config.toml
d_model = 96
head_dim = 32
d_mlp = 256
init = "uniform"
optimizer = "adamw"
train_tokens = 393800000
steps = 6009
Each number is 128 + 24 x the weight over its row's rms, rounded and kept within 0 to 255. Layers, rows and columns count from 0. Numbers have three digits each. The size before them is the row's rms in percent of the matrix's.

# layer 3 MLP down (transposed), 256x96, rms 0.165, rows 190-255, columns 48-95
101:137166151136129106126151144099102081131123120117137113125091140115187166100129144161105114094154111140141146113122154112109123135110134148128198
104:121112102124144134160133092102103103124178125127087130111106142147109119090162118105113143148170145089131146123111149150105149153114143119135160
097:095098129114119144162141140120163141148119122115110108135132142147143136155172110120170122104155156161158115083072072125138113129141135144107154
104:143128152118128104131120116177147066159141134143127166156123111112108124104118118172080109131116136176123150130102119118180097088153094129096109
112:172092108164128134177133112143166154151130144128097158106125089097126163112128171128121112109115106066100095143086119132131170119150119128125150
092:155075160098154101146121094168141139157126167166154113152105124148129148081166156112140075123130117087127146116126179100109141114121144124109168
093:077119127107135146120168105152082123091160160133110136107122136148126114108115161134138120141120108214133121123136120104139141157109118115141066
105:173128108106150126143101130135156138107130135153134105112144089133155109121151133128106118124151105093131156152127146117116120140092141094152105
110:164146165149155119148153115141148151144109140127153145077135092155138043155143111115144172121131183087164160137135137139168124119123117132116164
102:120109161144098106163146090093118133199163150084146181107123132144167094112084122100047126144125158118165111126152143159131111118121148136120157
107:118138112139121100164133112118169103147113137182150092094089110118140089169117112134101148133116140125148122157116159118106108127147109183133096
104:154131125146115096146103117112138117089163117116135137130121115166154148096170134150086157111129127132139124133150157155088137102156078125133135
103:020091110114117118146157156115145093122144139118137123170123141104135155158105125155144101097112155137102138088138143135124116130092109130103129
100:167117102152120162130128117102100153144151146103139121067115076114113102072102115128129161129145162121093154114128140117080140139084124104138107
102:095147135108108115092061136102186150112137117143117117110137107120100083139150143104157203124129130112124111130159140149095152142118112163164107
096:128128145180104165122132164131191135122136136090115136112140103129123088144131168084128103177121113126078137103124097137126146101114165136141160
103:161139096161095116107173132147152095135146115109115120095131148141137085159118163158094097154116114075093120150114121124137081116108107127164097
088:151151126145111130135129169120170136146093117133162158115136132133113139117083102129088134131056103116120120082125077108152115149154113114119167
086:008132116124090138120136126154117119128126128092123101113148118140141032152126165130114126118125121141121112125103128145146151118120128131113098
103:103108121096168096113094102123139153144099162131154151170115105137121155081106083145127178088141125102103126109102117146150107120127163116166189
099:191137159104161131127106147108105121126121129157100126165150138125136199117153135136126143127158134125114089128115143119135105137117148130106180
089:151106167154105139142117126141169152122117086110110086124110122122098129094170114149138146098159144131107118176106181154091139159122115125103093
091:164123139147104170110152177178142120112154092127110135140131118150136179094118158098124122110135166110091134123134124163164162147116139099144162
098:145143118108134137156115132138140135148194152141119203076132127143155114119126143142099117129162131094139114110131085134119130163152127133144114
110:198154120131139151133142137128135155112142139123128084146117148116164182103099127141154124107156080097134161116147106151119147089158097134173097
109:110110171109068129101107149094102133102124116154105099096144119132107151110155118113115105144146132112097111088121144119090107148127161112163107
097:187158135114139174116125151112122128143120114141146123141142116146111104113156157141129115111101165139136053104126156169122117077137111141147105
102:132176127138125134103130116129129111135149169144117123090188118120106130143122150122135113095110125112165136126121108098112120092191141133147119
116:037111115173140144088140113119105138134126124095128127105123106120137071128141131123076084109091105104139131120106132134121081122094125152130099
107:073129133151091121128117126156141129140086081178105130082129113127152159106168112109103095108169148125124114124142136127084141102089160109105135
091:080125125111146130141117115096085086102093111141095118160122171101151110157100150108157121165058156089101122093156160117119167133137128113091081
087:177131168116110124141131137119139119114100123123135157152118127112120139102122075129094130100140121162154096113146151126122079100121103144181149
100:126115123130132139129092162124148156112113135162177145094099132104098114174087145103105093145125141123115144086139084119142125108135106107145173
116:103105135099161143120128122114157123141098102153128129109145140065156077116136114153124124142128102145065139139098104094153102082133122143162183
105:080118121132103155093138126099095124118123105132129139149128074167145141123104118156117129143126114142120105115146163158204132135109106113123154
099:164130149144138170135148120155171104165134074110152133132146107116111090147119135105123143132095138088092100129152098114142126101118155095079128
089:078146138067164142151144102138151116118140136142086157113115135108126135086153134117171160124139097137123162111127160110135139175120158133107095
093:125118148153126105154131087117145131123162078123099083149133114152095145098095139154149165126131173123170104152115119135107145117137090133110139
095:090137130144128129101147125115123158164119134121132134092149127104126047136146121123135127173087108113130136118081153115101091135129140094130107
108:105100156114148114127160138135137147101143119129090188152146161132139175136104137122124120083161136104112125140106117128145132071127136098124120
114:110165125117160088129150130114158168146099114183180137108111160129139096131093124061062116109157130089127134102140149106133140159119154117114118
102:046156137096079124114122124100135120179118129127144114107126215090159156159117137100153127112109154111149143147089144113107132128092122159105076
090:134139134130157092091167091117160126105117121136133155144124087136106166102111115156140132141111165096099145114141109152100149113145119121118136
087:233111139146128141130108129126123163127138110146126115137128138121112148121140141084137129142124155153107158139145136138123154141157124130132142
100:139112146129085136116151128122113106107128115127166156163138129142176158183105148137139077147119125120131167131131126134103118062133108149140126
090:207149132157115098116114110093138133128107135126111151078132163094100104148121161115133112158102101146125119134164115097122156100145116114097135
119:102099127111098152136152102124134134149111104143149160139101185144133051117122108141043127139126104109153123137113093116143127130141111130150186
113:207173120090154170109107159119095097109106142125134130159138216150134105127129129124127098146148132118162121110151149108114122109151123150131123
106:173132092117136117144132079098137146098123148140096114125128128106119178069109142145117131122165111128141127104116136105147165076160114187138114
102:158081124161126124120083090150142134133107140121160136117140155126129137158104135125135138161169115070137115140132190097099095113140130105179144
082:088120123137171087097136152103124173183149150117126130095128128161113079108108144130165164103131138136153111115149117109098117127152147161122180
087:168130155170155119111107138097132122101128207122148161110124139112128096074133093142127180084124109141143138123146121092118141202119132150111123
078:069140152142141123117129151118137169117118123131137126122171117134137146167104112162149145127106112151184121132119174133132127152082148177135082
102:118123148133169127114126145120112137072136105178096153083130123135157063125131087140135117126139135163128115134123082131146108127114120121172168
080:047122106106146103117145137160131115141128119119121123106124127137111062150135132125151156112128147123132123136128087109102122121111126121133057
085:138114116178102113117119116115123152140145100100125162093109125107138135054113132122112151113130123149135131076154128095171152157131138135148149
106:087145110124142141114107118126130137167123127115146120122144156141142115111086122124087136109157119110147146156092110120133138119111139160122098
105:153135156150115156175133127110084168124136143120133144132121107145172155143171143081165111140108144143122142131100130138097115154155148134108117
094:185133123120096149161134139119137122115145097146152128115126109125109084174174135138087088134120100178140070169114120124115132129116139123112123
105:156167107152098129133110141145115116131159136145175143093094165132162145121115127079089119132117141136097077122143083106162122106123163119165133
112:127095140131115115152174139122101119141117124147152090129143121122133099089121128120096093137106105116136135107175117115133109126141160179150125
103:039148124136124119144114151142176124105117120130131104133094147125136114145137145134175144105131147124184147119098156135155099126128133127119081
103:118135097118132135085133126148105126115126182110133158129118131120131121117131149152113138111090104158123161112171112113094124088087150148141164
105:155174129143162107098112144139109108156094136144166142110130130116147081096099111140151097107137128109127147171136151141131132145106106096131099
098:136068112116092128137104131147130066100100121127099106114135140151157139130108143097104096135162090131112136103119122114123162114139100127114174
108:148124118129141151132087153183127142147131097101131117175138129142123113141128105158171115151131140088128124127150141149147127091148114102115116
# layer 3 MLP gate, 256x96, rms 0.19, rows 191-255, columns 48-95
107:123147147160126153133098145124139143096094168084130084161065087119124160134087110143141124129121170107116126131112120102133168138149145150150111
090:157137106109136153175153128148106121134128137115115138091131153116062152139114146147115103093093147143127115095111103084139099122158124111154128
098:134194102124149093162132101140149118178129122134157126109122118129126117076135120150103166143111139109134126089114094141160140116145103119107116
112:132162107137126152110099152089118124118129152083132117137122146102136162097125108149111119131116148118137122099114077103146132159124104130145111
088:121156140153145103107112150151128100144134118124138109131116101129127116106115117135083185144149144101080124129075117145105150160098109133161087
099:115152138103148152146169109140175120128152187182119129130133154070158150122074131130146133130120111142090128136134141116109132169124104131155113
097:122161130115147113128146091067160132114142141124150117123127127157206125130129153147114145115174148109090150166172127143135164097126092134089137
102:119127141140162126144148087116152140099110133111116156128081110113171157108135124162097127124119162093114122087136099137122104126108131134159101
092:146124179130131132117116117163128132097105126107163102141123144157095140124168091128141135096132127110115181181117132124131138140102125118080160
107:159137182138182148111141112143137123139114138104137164185133121097165133108101110116139120161101139164146095115129109163171122137117103132142128
100:115092146109154106127135120099152104146115104113132135139152122146125123076102159129090147148113121099086118137157136119111081154118152109162148
101:113150139140131132125164097111131113124140128109121168160090137143102130121154149105131097154100185118089105138097152136110071140140078143108145
116:165100126130172105072132121124152121151117081132155168113085114098115133116128112134126150149138127108156136098142095160144121165129146132149138
098:130121122130151088142091101151154060151098127160133105142147102115173135148121124154135142092110133131155142101107088155170120143120163114176131
097:165181164136156124103089133098136124157137094161158114168132169123130119121136124153128115119148107113155111126147087155137125174148139112121100
114:153112111163155142154153156115105120188151115125149132146107094128104104139088183106076115150119129123097090100151127126137132122129134107189158
097:144142119147129132123131155149107141126110090155159164154143107135138111120097100125086142144078118108110129101180078106137138130131107101127141
111:166126168139173132141127112065131109145119109177143180162083133081121176130145102143156166135116130094119156127141130110130103168129129101151130
099:103150129141134126179096080091127125154091168127121135144099129160120150133183138100117118146115127200194104109094147145126124141126137087140136
102:175109147103130143146112171116135135143097110163126097122087148125129145093140107169148159176159121109120142142118127140139117131121167127145189
089:117118147158128120106138111126122120110104107143090127140109106060086118105147132125136147082150168156139104125134156145134102154105138123160119
111:143161180188143156134137152187108114143128105150127098154112105092139105141165133098110116166144162136131160114110173106162098163130096131127191
087:131125103151163151130127123129140184165190129141147128154133123167110094120110157063114099138135135118109104091135140122112098161134119104140107
095:118116115154127117130155111097126123120142109139144135154119098102145121155159136165133130114127086128145065135160163151152106135122129112173141
090:159153132138137147098179113098150080128146130098141120156143114145164143135124144092121108131085103178161145159111090138136136105150099128136110
110:154150108119095119119086149143149112132111131150166171124081135146110140102098181142143103143115104164173132177093136091162085150124108112129137
100:151123147139104102154147103106117118088085110141116108126118186100147152119121087147124111111119156113138108132182108088148169134101099121145123
139:156133141124115097140098148137119141128132106127115116140131141160117113126140145163154148122179167156102150121128118189097162132176148083111129
096:135127126129164077109111122091159081163105131092135106123135097110102126108160148136156143147124163119145111142140122124163114141142131160135136
087:111103120122153122122128098116164171130186107103153092119116131188171126132135111173106094162151130132108139191096133126134120142107118123153137
107:118136154138120141128098120149116173157103042137140140153100117116122118099113092091151148114161124094114109128190145121135088140125136113150141
099:119130139142111132152152121112118132168093173153215137144101098126090126153143105114087143127119144078115119128107131088155191136111137109102102
101:143121127173097101130125141144122084095151155117108123124118146164117158126137166127129149106084115121186150151162122138050105112148134119145129
098:130128123137097138093094178116137171105093128140107149145193127129141126101141124144146126187162112154116097114099111135123108149133111133163140
104:126141121121196144158165104118119154124122139149116090161078136122158127138169122142114143125168113147116148132114136096121142164152071147141133
101:131127102114107113153091119085122112104147142088157147111108147166098152119136128168132158113104148133132118103139120156147154121140160153121164
084:132147106133118134122162136100132163154125159129103146144142141118183126135107126113125099088149113125126125140104138156109109104127108109156151
097:146156136119165131113121158133136119136123117110145108110113096115099132149093123126136164112132157115159129109147058127191167077116133132132107
103:153116178137146134118116144089153118136138123152110138100170137105164137101138115095146177149121130108162161169126121111107134140133107094117126
112:140150111155127139143103132139146150123121070174130094126102121113154147133155127110114123104168169112150161110173142129127146130147114089083154
116:116126144197121105148117132117110131151111115157168148115117110119157140131131151126125103110123145132078106152186151074148128126127112114158088
095:130144126150109145150130108117126129195077154134125159127136093145139123132150127148085129141110148180128174148127183067115119128102109085134118
119:192108144135102125152116149116113183113135082162100154129162124140151105121128100118120121123106152139100142146138132148091161158140136101129112
094:137136142139135096126136128142136130116145113182113081133120093093104165138111161104152114115082146145119124161121114174108128111136150149112121
079:129119132136170103157114137186115151115113143171134145114107102128157148143142118106091145087121155137103112135143124105130132136078100131110118
105:132151141151154128128148146135119176182097142132167173170079092126111135152149116116115123133133137111140085092113114119146102102163118127140117
108:158143110149129163140084134164111126113150118122164104131134165134138119102117116088112089126077138122174129075121132107153133172119120109125110
103:130122075169104173162155122149113126100132091173140123135180121107092116113123134130126144134155149131134096129120121162107099107220167112105159
097:168127143148125159114121063146154148159102090139147138139100137111146127138126129105158122133161159128112090101120145133156116137118148127171143
076:103115177143070138142145129134093136101111145139128124076122134114176143132141115139137125121174145120111137144156100114079120173114088077127106
084:115107091105163126095125141136132132172112108172090134152112107116184124108114147113118106105106117159168127128147120130115133071164134138116136
110:132115119129126125115119123169133143134100064135149098110142091110105114121118164124103109185129160145090103145097157080142112131145112124116134
095:115153122085141185147145115125116174109122127163107149112171146117139107081112112123119112120149109124085120096154140112133112165118092119169144
095:126125065154096144106120104133150154134186171129138079166121111115104129135155117126103157147086107114134127128104140151142146144114145087149111
118:154148135144138150164098152113136103175126116148120113154131120112145128115142082143074130136090129100144139143126106108118116168166090089127110
104:174139126126123118165095148091104102210155137145112147109158153157095136131138171126112195115101149131134079118103169104137118165111144119116128
097:133121185155167131115119165117131120157110149165171105137120119116094137109120153148140204117139157091132136120138135108149102121119140125146147
088:109097150123146163112158112128116130146070082129125096147068107147156101127110097133133135117122139111121120143140169156079148143117142094106166
098:141157139132100152105089149133166114146095113131203128126118146137195189083132109152122124157093152141127114146099143071166166102106158101133167
118:120160158133111121148147132124157128137122118153133172143159139125125155115132125135108118145116137139126110139110128088097028105133123145140116
093:159117136162121141123183106123124139193152121140157157116136101154071112135144113138130116107137136078084117096156131135108151087059140121161123
099:113107185112126150082137185173092105100108141145160176122144127133116145126097074093113151131142160161126144137137116130098128106096136106115121
107:112139123131135109142155170110124155137068121159107113147143107108133122108127068116129114161089145107142122171106153090121123113137141089116128
102:161125169136080134148114174092109122108124122091105127132151113124060134117194102139119149132113159134104095112115117128161066134137130102119181
112:140125095146126142141088087181094181109105108146135107137162128133116125130111101124113135151121131129131103112152104162167143132128148096127111
# layer 3 MLP up, 256x96, rms 0.169, rows 191-255, columns 48-95
105:149089092165122139146140144115081124145147118155107113103128134116125116137149112147137141129209134158161120136148159123107183169135119132183122
090:155145139173099129160125130149097101146152148127104110147117131180108149083169114132125133109171123138134104045134090129128099166148129134141120
100:135122178158135133113131134168125076158132133130134147119140114103090124147139169116114140165062144201167120129089137146139105128122100131108143
110:146153135132198162145159112133167147123111128156130150174154119135124114139108113118145096137170101121147138098076130154147139114133173136107128
094:150130172080098105151127091127107136116106147129153197130139150122116156125157141101136106113129161140127134147176107140085153111105153120092168
103:120164166099149130109145111115126122115155159142093121100114117154124126133118141132148142105145118109105167156109157124140123105146115133109154
099:152087138114162135154118126126128156207111130107169142116083107134132100122131161132117117177132152139125113079131126122092144130129149150134121
103:126107121149177097121100102119126167119126113142145134147147124126103077133166139102129164119125159108153175104111111154118112114133168136124135
100:135095103139155146165172080112139195129098118109077141118135117102134138121102140121132101090132150133165112127109118125109143142153064148171078
107:123191142103139124148115150121157123162104161156127137118145176127110103095130155124128140125142121112162148117079149109085076153107076141119137
101:137138110084144115124129095144143153152111115123122076154171121149171131152101123161147084090117114136115084170113166122128144120104127125160103
105:123142141116128163082146169133120100130184126098149144125148165136100118133109142135132116124095109125113124128093133111092071142170093130133147
103:114181161123109119116152192101129169069117148113121087140133151146186146157124110099100157153130142124108121138111178106107136110094085132122125
096:101099151115130154135109123111118136106067133053127104122106139118093114166117142135120143121107122092130108100139104148130131123139111121113126
092:097159096155107112131163153099134150104113120124114155126103144118098133109135098158136164100122108138129135056146145081170139107148176127139138
108:130150095118119129130148086114117138171166115130172151137145112140103098165147121132114101166105107089121098088155101158149097131127168103116109
083:142143107166144131113112100102177121170137203101117105103110121087102150103137151103136130150117179137129151122102136141116125142145116145147138
110:163144146122156143194162117098168132134112107163137174154116145143100171124143092174182157132165132122150141151134103101118110126167094101138141
099:130115089096081119134082156108103099101112108105116140178137156140163118116106152108130110127120120125184159152100174144116129146141136131156158
098:122152072159141106102151121139134142162131112113169153158138082136112066129113150137090119131161111112133108137123099124137101121137136089189135
089:146119099094111141154170105161102145121102132161115145150141137110148139090108138141102080119160154166104102139117113113088092138099118129100125
100:120101070091108119120101117142131148102151128126122166124142115170100138138086160134104109114132124123093110135185103138119175091142156115151091
095:147114136145131130066156093114155093114099127092147091134153117114118144122155155144147124118141155071087173147125148140167149126108145105126146
107:136170146149138121167109143116120132125110095130104113104095143127176137113117174141160127100178110109078155124141129153127140124119077131154139
108:114130132103111104143136085122145098083142090137136137125117141125108139162168143136126125105116118139099139084118162105169113150125084094139138
106:103118178104101160125137143104143145114132152141122108105123124172110121111153101108104157125134137114093118138121068109095102100139128150118146
104:136151141137077132151135153147093101155135113136157137122119134136124131139153123118140148059140106098144170157080163123104107126115177128110148
129:160156128119136102164089167137145136144105140123134141130106168115125166140085130118186148167130188136095138105145129126163154147161132095133122
103:119105110086133141123145095127146155147119095148156120116151143132163116113106083167123110162161160096143164183158133135118189083092134144148149
095:090127108129187081160141128145119143128179123151140096110119110146131114125190107130133165140133123145130160131128118133127111187135131125159108
103:146136113075135171172181102144130128135154188132110153102126138172151114140114151099119113143141122155128126106102140132107135177132155113092131
095:135089149132189140110139120125132107169133146142118110167110115081146134083139139135145145144104141118148130116137098113051115138119116150143146
112:101126100063129123096102065117131135103113141128143161096153146130095115110148125144129129142189126074101148114109117105134119148091114121130130
101:156164137187118136135136126152162095064123130110141099122158127135103121122151161152117167108141096089129083098169119138152160134129186122137126
099:140097155108141134100105152141123097150127159133135166129141091144090109104137135130144166118115121146091117106127116118134095086137161114073083
095:129100081134107150165099134128128129088119147061106126139078143151097143167133127149110155144141123115152168150108128147165160122161154133105156
093:121135131108092137170107087118152096123131096132122093075091161124101130110083128096136105071136130139147127143133102111079092139115119110105116
105:123149096130138156119154114150098144202112099112142091108133110144079091156102173135096121156131120103148127162116125120119161112087129121101126
102:145146123127132184173140137153108124104161143147122149082154095188110108110100165122103145124126104177128138151125098142126136090131105098128158
105:145141095123187104134122110092153144120142154138108139141103111145121106122102145108127130127144113082106130121118098101155136126185143141191108
103:132118148133149148134151094148118163104159106138172173129154051146088130123130144156150107098165110168100152177149157120141131128148134088093119
091:112107108098104120129115079173129117128132093158120122139136160130134127065082177113129110102130120121156113147175112128086124128150129133115154
110:072124115108138151169150097142102119152112163134123142127089092149146114144129125138086134115158093125182103126118190103112087116122110164125131
096:142102154107112164105106108096134107129096145101133144116178124155106132084129132144144138132109120141117114135145101088117092105105137119150083
091:131140146197089107110125128137117135128110163109126099160125134116107121127150147137129118153102119123099097124098149122103085134131114112153157
110:188177129118160072171120109132148111124137136123137112141184114089140139119147130129153117147135162106139113105151138117173143137149106098141105
116:127121164158113117147161094138110110159124114090110077128126147168178130167120131135108115130122097113128133132168120173105168139099161124138098
105:119135152120124100107127123144137101156129180095083143115103112169140113172117163116091103149138168127124120140149126131132149142118131083127091
099:132103121114099111131122123130129112133108100160115115146116142087123140141117112095132117102135157160148160130138135088151166108109128107128129
081:131150133090098082180111133177124119089127137137147146193148162113129139125154146103123122140099133133124082102078124132114100120138140135155109
080:114138128142137127133099143147111098128149155140123085133111141142099128100083123143159121177128142142137148095128130079139132097163134135110147
093:146075104127129149119113100148148113154131090134158113165119093138095118108091185130101090145115143134065131126145164069132110148151161147115107
100:142134109143101121135119103151131148102086165134133141168111158135082163140171137127169147099091109131148140113100146178178122090162139155137111
092:135143062132105140126091084116140156148177137134155091136135128123131124104170089098119134176160134125108135103103149136132150143108176099161089
091:128081116147129117093138127105131165091143124075144164138116129147112140166096161074160147125172124156108128099136157117145153092121151136160157
103:138131171166121106078125145166096119131130166109124133103113161153120144093119153156133154088101083096164136101110161165133119154134137161095159
103:075151107096152130136155105151147118137101186137130114123106165056168116117104152143149126119050126104099151095167137150148128160121137147124140
091:122147128134140097131152116099111131122135092151148102132101154137116142106161102141110107168128137124114177087164135121179150140150123146106134
101:140142081099140118162153130147129146083111143120122122124156141133143140159139116136115139103114180129167146121102111150128133103162163137128127
109:126145136130145085145125120141123061116116134108179113111102163109124145137128124122152134104137161086120082113138171141104128135124097102122119
098:110101058140120094154127079092104107131133133160135125091128113133134112098103101110131139142111137153147162129138137112158155097150171113101142
102:129121131174179118141138109101098128130107139095146074109154113108141117144083083131103136151098131152176097137131125173173157105154143110124159
099:144112113098125155123114105124142165163137142146072155116110117145129168145140133131151086144138122134142127117120115089092128062142119124147109
096:115140138099099109179159131120137125137094116121103160100147131106119174116142167127109123168108189143077119098163100147136110081124097128128121
107:123169148176155116168120116086131124106123148163111115124122129095186141110130140138130193145154139130126117161145112085134082122121111115125142